Part of a small language model's weights.
Size: 9 layers, width 512, 8 heads of 64, MLP 1344 SwiGLU, vocabulary 50257, 79.5M parameters.
Architecture: RMSNorm before each block, no biases in attention or MLP, untied embeddings.
Each number is 128 + 32 x the weight over its row's rms, rounded and kept within 0 to 255. Layers, rows and columns count from 0. The size above them is the row's rms in percent of the matrix's.

# layer 2 MLP down (transposed), 1344x512, rms 0.0427, rows 550-558, columns 0-127
size [101  98 104 106  98  99 101 105  91]
[[148 171 129 111 103 104 155 154  99 138 159 149 100 114  85 139 120 125 141 179 147 110 127 104 125 121 140 134 120 121 131 125 138 173 122 125  82  99  88 124  97  83 100 118 143 117 131  93 118 143  71 122 188 138 122 161  96 131 193 118 159 171 126 151  82 182 104 123 174 232 107 105 142 148 146 127 162 125 131 111 128 128  94 223 153  99 143  73 158 142 160 162 129 183 163 108 143 114 173 127 160 162 133 127 122 171 120 107 141 142  86 138 143 147 175 107  87 106 115  98 168 114 164 116 176 102 152  68]
 [182  86 145 148 133 107 165 133 126 161  65 110 116  98 121 111 129 117 143 105  67 176 140 172 138 110  52  84  87 164 172 160 114 131  97 182 160 163  93 100 150 127  54 166 128 108 127 164 135  70 112 132  50 125 133 144 131 105 154 189 118 142 123 132 155 127 149 167 124 118  88  92  51 161 176  72  88 128 152  78 130 124 136 104 108 115 104 236 119 153 135 102 139 177 104 168  95 101 169  91 133 101 144 123 178 122 114 178 126 158 114 173  73 142 128 153 170 146  98  92 133 185 118 152  97 160 114  65]
 [169 148  94 129 134 130 144 105 121 120 150 136 114 111 135 117 152 103 158 157 174 156 138 109 164 140 137 133 118 145 118 112 114  41 190 126 139  84 166 125 129  99 122 127 101  93  98 143 127 121 139 138 112  71 111 214 118 134 133 190 117  89  95  97 168 123 101  69 160 140  73  94 145  93 149 118 113 122 101 204  98 195  82 130 151  88  74  79 156  95 155  89 145 118 173 195  64  71 169 102 143  65 140 144 164 141 137 138  78 150 135  59 121 106 142 109 171 131 138 105 178 126 153  94 186 145 129 129]
 [152 141  59 139 138 137 122 147 167 162 127  84 101 171 123 100 179 141 148 111 177 149 177  64  87 148 173 144  55 120 133 131  79 136  99 141 104 160 104 110 161 111  58 104 109  63 140 105 144 154 108 140 155 155  70 103  76 121 129 151 117  76 118 134  95  64 145  84 168 147 165 180 126 109 112 121 141 126 124 173 190 135 188  59 122 159 117 182 149 164 121 133 195 138 139 111 106 169  93  98 161  79 121 143  99 156 161  72 190 127  86 171 119 100  97 116 142 127 103 105 112 160 100 150 159 153 177 151]
 [144 134 141 155  81 140  84  51 133 128 120 120 172 124 129  94  98 183  54 140  95  87 173 163  81 164 123  63 115 129 168 125 105  74 113 104 144  96 119 190 139 150 156 197 106 105 162 151 134 147 144 120 119 107 168  71 141 139  86 183 121 155 142 158 129 145 170 101 106 119 142 133 186 118 151 126 152  88  93 147  89 149 138 149 159 110 115 106 148 124 185 215 123 113 148 155 127 172  73  99  73 116 107  86 135 155  98 129 153 162 120 110 179 124 124 109 105 124 148 118  93 100 103 125 122 123  81 165]
 [124 144  90 116 184 135  67 144 103 101 108 183  71 124 141 140 142 163 146 159 139 127 140  97 160  66 162 130 156 136 121 109  47  84 104 117 116  79 106  53 135 136 137 130  86 145 111 116 123 120  87 141 144 164  98 161 136 133 194 158 141 134 118  95  99  72 108  67 104 121 167 101 160 158 189 118  92 103 133 179 123 110 161  79  78 117 153  85 164 136 149 185 131 142 130 162 115  84 109 120 121  76  93  87 173 169 124 161  93 151 179 145 108 142 171 120 144 121 162 150 133 140 123 132 206 167 140 169]
 [ 97 122 136 116  99 135 168 152  74 124  95 106  96 113 158 114 106 133 144 125 135 117 132 133 129 104 196 158 122 134 109 129 104 105 148 139 162  94  79 154 178 131 129 158 161 134 118 157 172  91 128 120 150 109 105  96 126  95  81 106 149 146 109  92  81 133  91 162 113 148 112  97 127  63 123 112  61 169 204 119  94  85 186  89  93 188 119  97 154 131 164 160 142 170  93 141 158  71  94 109 109 143 135 103 154 133 174 150 133 123 160 152  99 158 110  80 135 152 131  81  78 143 150 187 129 120 165  94]
 [101 177 107 106 134 137 112 106 106 161 114  74 202 123 104 105  95 156 126 129 115 145 119 118 163  62  87 180 121 161 132 133 145 140  85 184 148 138 116  85  99 186 146 118 107 117 105  79 154 139  95 153 162 235 133 134 147 155 116 123 132 160 109 156 164  97 130 148 123 132 113 138 126 112 101 105 168 141 114  75 112 145 142  32 120 177 121 179  72 153 146 164 133 159 122 131  66 104 124 163 136 107 132 128  73 114 164 139  89 112 128 113 152  52  80  95 127 119 141 132 122 161  87 127 149 168 120 199]
 [137 112  79 183 114  98  60 118 103 134 104 142 119 147 134 134  93 135  90  89 104  91 115 147  94  53 144 133 123  87 192 134 111 121 157 121  88 134  90 141 122 117  98 143 144 127 125 144  95  67 173  96 175 134 127 163 164 106 133 178 170 143 141  94 117 189 125 140 156 134  82  99 172 135 145 172 116 123 155 105 148 119 114 114  83 146  64 126 191 121  93 116 114 105  73 153 148  78 208 138 136 100  93 150 121  80 162 173 181 128  95 108 124  97 119 107 165 120  81 196 132 129 157 130 145 186  87 123]]
# layer 2 MLP gate, 1344x512, rms 0.0426, rows 551-558, columns 0-127
size [ 97 101 107 100 104 101 102  93]
[[133 183  98 141 145 108 134 134 218 122 115  61  55  98  85 152 115 143 141 155 127 164 206 156 146 155 100 148  85 130  75  93 133 169 140  96  62 160  90 127  85  96 149  95 165 133  86 133 149 121  61  96  49 137  93 142 121 114 109 103  79  81 167  99 100  93 139 131 124 104  58 156  79 119 128 146 114 146 134  96 126 141  79  95 118 134 114 143 149 155  46 128 114 107 138 127 105 102 133 216 115 159  86 103 130 126 103 139 110 104 138 178 140 117  97 169 153 112 169 129 139 131 153 136  81 171  97 119]
 [ 93 119 171 130  78 107  85 180  56 174 105 143 132 110  47 110 150 145 197 170 192 135 119 134 145  99 130 113 129 145 148 154 160 125 104 142 124 138 147 116 171  99 161  89 110 139 117 110  84 165 195 123 105  79 141 117 125 140 175  57 126 194 105 142 134  87 126 140  91 136 122 188 100 168 110 131 123 165 200  88  68 133  78 157 174 124 126 146 180 173  63 126 185 144 185 153  79 130  78 114 126 167 158 159 130 106 106 111 161 137 125 100 112  84 124 156  60 100  99 113 118  85 141  62 106 119 156 150]
 [126 135 162 137 129 184 146 110  79  87 100 134  95 195 142 119 140 109 136  67 166 107 150 125 108 139 156  34 155 123 207 148 145 103 132 134 120  78 146  95  59 117  92  93  77 165 184  97  45 192 153 145 129 122 166  92 165  46 127  96  97  73 149 150 141 113 117  80  58  98 122 134 136  98 189 162 133 183 135 109  94  81  96  59 123  64  59  94 145  77 135 133 107 127 166 143 182 136 194 129 206 141 179 123  93  71 130  84  48 174 152 125 108 140 186 134  90  77 154 146 103 172  42 133  79 148  74 130]
 [136 148 142 126 145 188 208  98 154 124 182 147 160 159  95 144 126 134 114 119 123 160  91 172 103 130  93  90 139 133  91  86 159 151 160 133  80 179 191 159 175 116  92 121 159 117 138 120  95 138  73 155 111 136 132 135 139 127 152 123 111 133 181 104 135  79 160 161 141 174 156 182 125 166 106 173 207 173 161  52 129 102 144 155 166 164 157 125 138 137 131  79 178 130 139 100 122 112 220 119 176 163  98 142 122  96 139 158 140 166 184 151  67  76 114 137 172 135 114 135  93 157 125  84  97 114 104  64]
 [130 162 138 157 141 167  72 125  71  60 173 149  50  84 134 167 104 140 122 165 115 119 167 118 194  72 120 138 154 163 142 153 126 109 132  97 106 101 164 112 107 162  88 153  49 160 115  94 151 176 120 119 122 104 131  93  89 142 145 136 105 151 132 107 131  95 137 123 107  76 105 136 130 155 131 115  68  92 171 115 104 126 160 118 126 107 153  64 135 131 135 150 161 142  53 151 111 126  58  99 147  40  71 125 109 124 172 143  96 184 210 138 158 118 138 152 152  67 149 103  62  86 135 121 201 122 183 174]
 [124 132 160 150 159 121 161  92 112  72 134 149 154  96  88 157 178 120 152 120 150 144 154 133  96 138  82 122  93 116  96  46 177 135  81 134 128 155 153 179 116 120 112 128 135 104 142 113 187 170 122 172 144 168 100  38 141 143 108 112 121 135 224 130 130  37  90 107  90 195 121 139  94  55 149 160 111  77 115 138 120 133  40 124 145 123 124 149 150 167 120 111 142 139 136 160 104 107 171 128 148 173 117  73  84 135 152 102 117  88 183 159 143 121 108 153 116  92 153 178 129 177 142 162  78 156  76  83]
 [126  82 124 171 175 158  61 123 166 155 101  98 137 114 139 134  99 154 122 137 139  77 120 191 127 158 141 163 173 150 157 137 136 114  77 152 127 119 125 141 127  97 161 112 110 128 112 142 110 145 133 135 111 142 185 114 137 107 158 126 141 137 102  77 118 110 127 135 134 128 126  62 128 108 157 107 146 108 121 132 120 112  94 134 112 104  98 138  88 128 106 131  86 101 139 135 155 113 183 128 108 111 114 161 150 106  53 111 112 133 131  67 101 170 172  75  82 160 112 138 137 186  73 119 169 136 105  88]
 [106  87  97 111 141 163 166  83 110  72 105 154 120  93 140 102 177 136 117  14 179 116 115 122 159 133 160 199  60 148 157  91 170 139 170  86 110 190 129 137 162  54 110 113 186 146 186  87 106 203 138 158 139 143 118  91 240 117 131 104 156 199 144 135 167 106 156 197  99 130 215 141 175 121 207 130  62 123 150 140 134 159 105 162 139  78 108  28 191  98 127 107 130 117 135 127 135  62  93 103 139 109 176 140 144  98 167 164  90 133 137 100 108  91 100 127  63 159 116 126 121  97 178  99 172  98 118 133]]
# layer 2 MLP up, 1344x512, rms 0.0427, rows 551-558, columns 0-127
size [ 96 101 105 100 101  99 105  92]
[[111 108 111 146 173 109 149 129 145 165 170 153 129 112 129  97 136 110 162  93 162  96 103 130 156 120 141 163 144 125 129 178 109 211  90 146 160 129 143 189 162 107  94  80  72 137 118 153 118 132 178 144 179  83  86 160 129 186 167 117 146 103 157 125 160 149 154 179 121 101 129 140 151 140 113  86  90 148 126 132 150 133 134 128 115 124 163 140 111 111 102  88 116 181 160 168  77 167 171 124 199  81 126 136 197 113 152 148  73 155 103 172 144 145 105 150 177 204 153  93 133 160 145 129  88 126 135 149]
 [151 126 122 186  99 176 188 110 129  93 140 172 173 138 113  97 118 155 135 124 184 170 154 155 210  99  77 161 102 120 136 152 125 142 158 115  77 150 131  53 107 110 106 125 165  99 124 124 157  70 161 108  57 100 127 186 170 104 138 151 148 143 108 184 157 172 134 135 208 150 152 211  80 139 131 143  90 112 186 204 107 158 154 177 129  75 126 117 128 140 145  95 114 144 175 108  67 121  94 157 120 109 201 166 131 131 176 122 146 140 137 158 132 107 124  73 110  62 150 123 152 144 143 129 140 192 145 125]
 [123 143 109 155  84 117 127 106 129 104 196  86 131 166 167 113  91  86 138 160 109  77 114 108 119 177 139 106 116 117 156 130  62 106 133 139 108 183 107 110 113  77  65 124 114  66 138  87 156 113  94 102  87 144  70 182 117 109 158 130 198 115 163  69 155 200 100 131 138 152 176 224 111 147 151  89 102 126 141 114 133 147 118 107 135 155  91 181 104 122  96  46 142 159 194 175  89 173  79  86 149 129 147  91 165 106 117 116 150 129 143 142  95 100 105 147 185  73 151 153 176 129 150  98 161 158 122 143]
 [118 127 166  69 127 147 164  83 167 140 167  64 124 161 159 171 154 105  59 128  87 133 153 191 193 159 105  42 180  98 124 154 125 138 118 139 147  72 154 127 125 145  93 155 155 119 119  96 113 154 106 144 162  98  73  97 187 100 149 181 151  79 116 132 189 137 171 135 120 133 169 140 132  91 137 173 146 111 138 184 102 119  90 153 124 108  88 114 123 110 180 133 112 129  87 153 170 123  84 200 120  67 119 127 162  82  89 155 141 148 148  76 126 106 121 178 157 131  91 125 139  86 113 139 143  95 156 144]
 [ 64 110 128 152 100 156 146 112  75 107 167  70 106  92 112 167  37 153 183 131 173 134 121 105 145 119 151 150 107 116 116 125 138 147 123 119  66 177 153 156 115 127 154 120 107 113 135 120 125 132 180  83 149  67 118  94  83  97 142  98  75 109 220 157 108  84 136 167 186 155  97 172 171 139  90 110  64 120 118 130 123 139 129 103 132 105  95  83 226 129 116 117 163 159 114 109  96 101 148  97 146 194 116 154 143 168 171  62 114 137 164 105 153 101 126 123 118 121  98  99  63  94 152  68 168 112 159  52]
 [182 111 162 123 160  95 161  93  78 116  88 162 124 100 109  99  65 109 113  87 125 153  52 158 122 182 166 152  95 173 156 142  83 105 114 114 137 116  84 126 116  83 151 149 147 110 122 151 145  83 108 111 142 149 140 142 118 154 106 133 165 178 149  88 114 169 115 130 116 161 126 177 119 133 134 104 143 189 145 118 137  60 148  96 156 141 116 146 143 140 156 122 157 146 135  91 141 121  99 185 221  78 151 173 148 129 156 159 127 103 132 133 141  70 178 122 115 103 104 184 155 199 121 162 153 160 121 117]
 [ 98 181  97 103  82 105 109 213 154  86 151 194 155 128 155  63 119 128  68 131 139  93 145 135  77  80  99 132  97 155 108 138 123 154 128 139 116 125 149  69 125 121  81 147 111 111 158  90 139 148 119 150 123 139 134 127 147 160 131  54 181 161 178 111 122 118 105 137 108 155 125 139 148 132 115 115 134 119 155 109  97 186 156  92 153 176 102 152  77 160 116 111 160 126 132 156  99 100  39 116 157 105  79  89 140 157 126 174 156 109  77 174 157 123  99 172 192  93 135 164  85  81 164 142 156 160 145 145]
 [133 128 145 117 189 177 105 178 134  98 114 153 129 105  95 183 142 120 139 132 134  75  86 172 130  95 114  77  79 145 157 182 171 130  91 153 133 157 153 106 193 150 143 123 134 121  78 129 150  85 124 120 162 116 126 121 145  92 103 139 180 122  95 141 125 125 108  76 172  89  95 138 113 165  89 175 131  86  92 114 115 164  82 157  28 185 111 199  93 178 105 109 114 151 132 145 153 117 118 128 160 109   1 139 160  97  58 138 175 147 154 109 100 139 156 140 148 143  74 168 124 127 138 127 123 140 112 151]]